Weights of a small GPT-style language model, trained from scratch on English Wikipedia: value embeddings, LayerScale.
Each number is 500 + 40 x the weight over its row's rms, rounded and kept within 0 to 999. Layers, rows and columns count from 0. Numbers have three digits each. The size before them is the row's rms in percent of the matrix's.

# layer 15 attention output (transposed), 320x320, rms 0.0303, rows 20-27,84-90,148-154,212-218,276-282, columns 256-319
097:534525494447567501433468565508502534460480512507454501436525548529498561530547480498486499431445506493497442490542480490543495492482595485541551554448531478476496530499525521540492511544509521
100:485495489543428511572527538486557494517498489528529554547504470489497501512568476500480453451530460537492540485569485564503443455522513455490506489495488479509544548480570523486410513515550404
097:507509476557558493543486461480400536491536544522581475484433542603569528489461533468498499446455399534472511494485505411468507525500474502528477461487519589459560547484507445510515494495529536
100:494526481483535480511494497439501500465570490451488505409519398505429548498449447452535480548550480537558480496516489515541581483497596542501508533447490417504462577527541515500480476522438523
106:548505483489511461462473488520459495511487582457460419572500537528502489539578492500522569429487571463528447525532546490422438541542478501493476549549482494461557518464474494550426464477458559
100:526487471550482476500558436531540499487510460468487497523440507590464508473444545461474519517483519470473532517449472496497491570509503462459461535531468527502497541519580431515530525461504457
101:460578498505485500538468589549507501560410569506558478481490471488536541526487538482499459527469499483448524516481518497429483418476475494499441474542423506467507474524530518530531532527487370
101:482479519470513443472500515491520427488475561528503464532512494514512501553514563480473500532460512543478492419451589531425471542495541435514519494504389553524487518518503508469439442427507512
102:557530487504526519471528547506450527402511504543465562426505472513498515487596494450521531421497498504541505489525558448568517513454525443581521559476509397481523479550499542551586536581545456
103:499492526451495413547533497525514511564528502519522591544562489492487513496465528548470448458509475528414457490560519592534494573505466441512516481473484535509599484500585592531534438488451469
100:504456460550606589478498444472432522549539529519543431407548460570571569439483437499511483476516502536505539485472494442527512512436531488453529402526468551471556511490461469485584541500533459
101:462601453469524395500474482451463507483518475497486517405546472469453492445468474474508575448485514528482487520524462533494480518536483466457475526437456502565489501511521449544485515463443451
105:533567532509528437540506519534428462573455526500445421533497471494440579547587463502528572490486506478597487549462535534533551480561497478588490604555446409501533467531446493502506539513528503
104:491446447536433537492552464510528468483557560454502525508447497545443520459470530473536425496513494514476521463508537579465503501490573487513548551504510535483477510472594484521503582427463509
104:450557510534511471565473502489503491572402474469524502527503555532532492549560531416522483513463448507516538492452459523443460439517458519486489449568423583424452493511475555507504531541471475
103:526520484487570482454453534520470522525435497558483587452536468470495560543552436520498547438386507523528431458576526517565528417462559483569551555460511498448487551450491455549478595521503532
102:533428513505451459509518496473476496503529470527560555521496503547462502524605477502539427467511494530490521559547522557467476516543476445496519541502543541577542570488515531533539491550480432
099:520488455509517492502550450479490596499504480513519500447501542580533570480453527440509527434502432569480521525486482433496474502474504477513498438464478555500544527551537428459504472485575486
101:519465486467567498522517494383468483519587536562487503469480476531503492468512474469461462481495435472532462529525485484516517475467555508486483482525455463506526541494554511559464536512454525
100:518550424448495444452457498553436503542523582472459464490531508521491501551595490506520559482544540523504461485557565476512505480481492457560544585526447499437524519484484490441415509474423506
103:473472468555510474478508508518494487438519520423524506577469509546544472427493525468472500498502502503503560513480458596515535526494509448514419542480498498481448587480568531513470480465513507
097:507476490455479525446515547524481566540443540456570482511488523518540522520455541526559577496494513568441506560516525436414521504436466565553493510497511557487618501520535512540514556539506409
108:533547519462534473501456500507535564471449498534403522456527523486439474512547438433479480395592524539590512471504501471561519515498561481570469438417492395482539526500490497534518529556514439
101:522482480483455507543517549540456535506498494496511525540540525506478439492500520526452430449491480575436462510566521576514436514495445520514539497464495523522555452501559500449503470492461486
097:472450430565589558507549455502425541534543508507532441438504415480552520476496550457433523481511488504482551528521517438520525525462545450457471436522495588540492507524520524479533538518565480
105:509598454416517438519452470464500499436499488539483532508546474527399483485469496466451545452523514533540462509587473469483517498504474551508442571438452453537453502465531438518505460456456508
098:528461493516483434483442515535449535543508517429472444469487447474428510510529405505543608475482551492559526485520538503445498472525522560480512513558433478533497478519463435519532534445477493
102:454415513551451525487466441512546511519507493525487547487488547489495504525481521507487442499487509512433470514448549525531523526514510459476506588489545515484511589467531519486451541456468493
099:479524458476535537543547537537548538503468501416509488448473508492552510563489525483593530519484466528557516462468524503424456456502555536466517464603417499450451471475532498466555512517450448
105:570557467514508585419522449507499494466516495512499482422471487520501519521498541493499522424437497497456467491546497436574459442506590502416544552506530426494564478430453472527485500514532577
103:504498499585460490571548507559545535477471485494570445507501476554531532459568451476499521417511505517519556483536470528507585492482469480479533540589495454505512509453477509476445447485568454
099:423454496497579486557478473460472547488483534528520443444446578543491519441532505525474484531474447502505512543435485506500542517546514450531412429456478530496555569496550475503507392487477470
103:567518527459516540508525436430538440497476444460490554480507470526494564503459442422432482497469503556525478514536568473547532510436457485493456543485489476492523500527521504414481508473433553
105:516541530428458507437522430505473558538553565384561449490501522409483446565548474465486463459510555451530431610549579494481455501495484491489475463532498566519572462495524548457431535469486444
101:596506505506484493447536533482482424449521499465508478481462534558462435461400567517553500493498493544556570521513514481493516546482488536548511543529491516499478544503539394486510469475502510
104:380528546444447416571542560634482520566405536503570449513514536500555521509507527498497487539527521495433495524450507528475504509521499469553524519483467562440529479502579503461547478495436488
# layer 15 attention value, 64x320, rms 0.0287, rows 21-27, columns 256-319
091:460454529438583514463474456488462540477487557454471441515470496459495467488369505512479524535469512463491440512418477427477473541484475548443467481459517501503428394499446507581535514477478556
087:518522546421444507474431537494565452497478486481464511505490503431462440578517482490514439582521568450479466455500452513480502481512534474495553547519495437484459434467564532506528521518437494
090:510508489528510498505500495586487550523474502527535526509470550496520465458562521566521586532441529462453547514516497499486497529524428466516515502537499519496509472515435536551570477454548441
089:474472498565519509569544525456579496501509399503578527503522476548487547499462507468472473502511441504453575515410421566524536469530483515468518432464558521513389495466459495415587530482584447
089:511570506461535527497492539502448484550492508467479492510519485430433557505539483515444544532486500531524447520497547497509454453463529503530532486498510440472513426475487486489521472553547479
088:537482485544515489510558485419505413494608421523508509525501490520479485489573480461448454494531498494552443475477463508491476487567567523481551535507512489514427513491453463443496447513550654
086:473499491494531516492527486490495547463524403429397494524477538485460517449456411569538448452522502481491452504560412526567490474525455572500508412520527482485467466505512527489486557535502522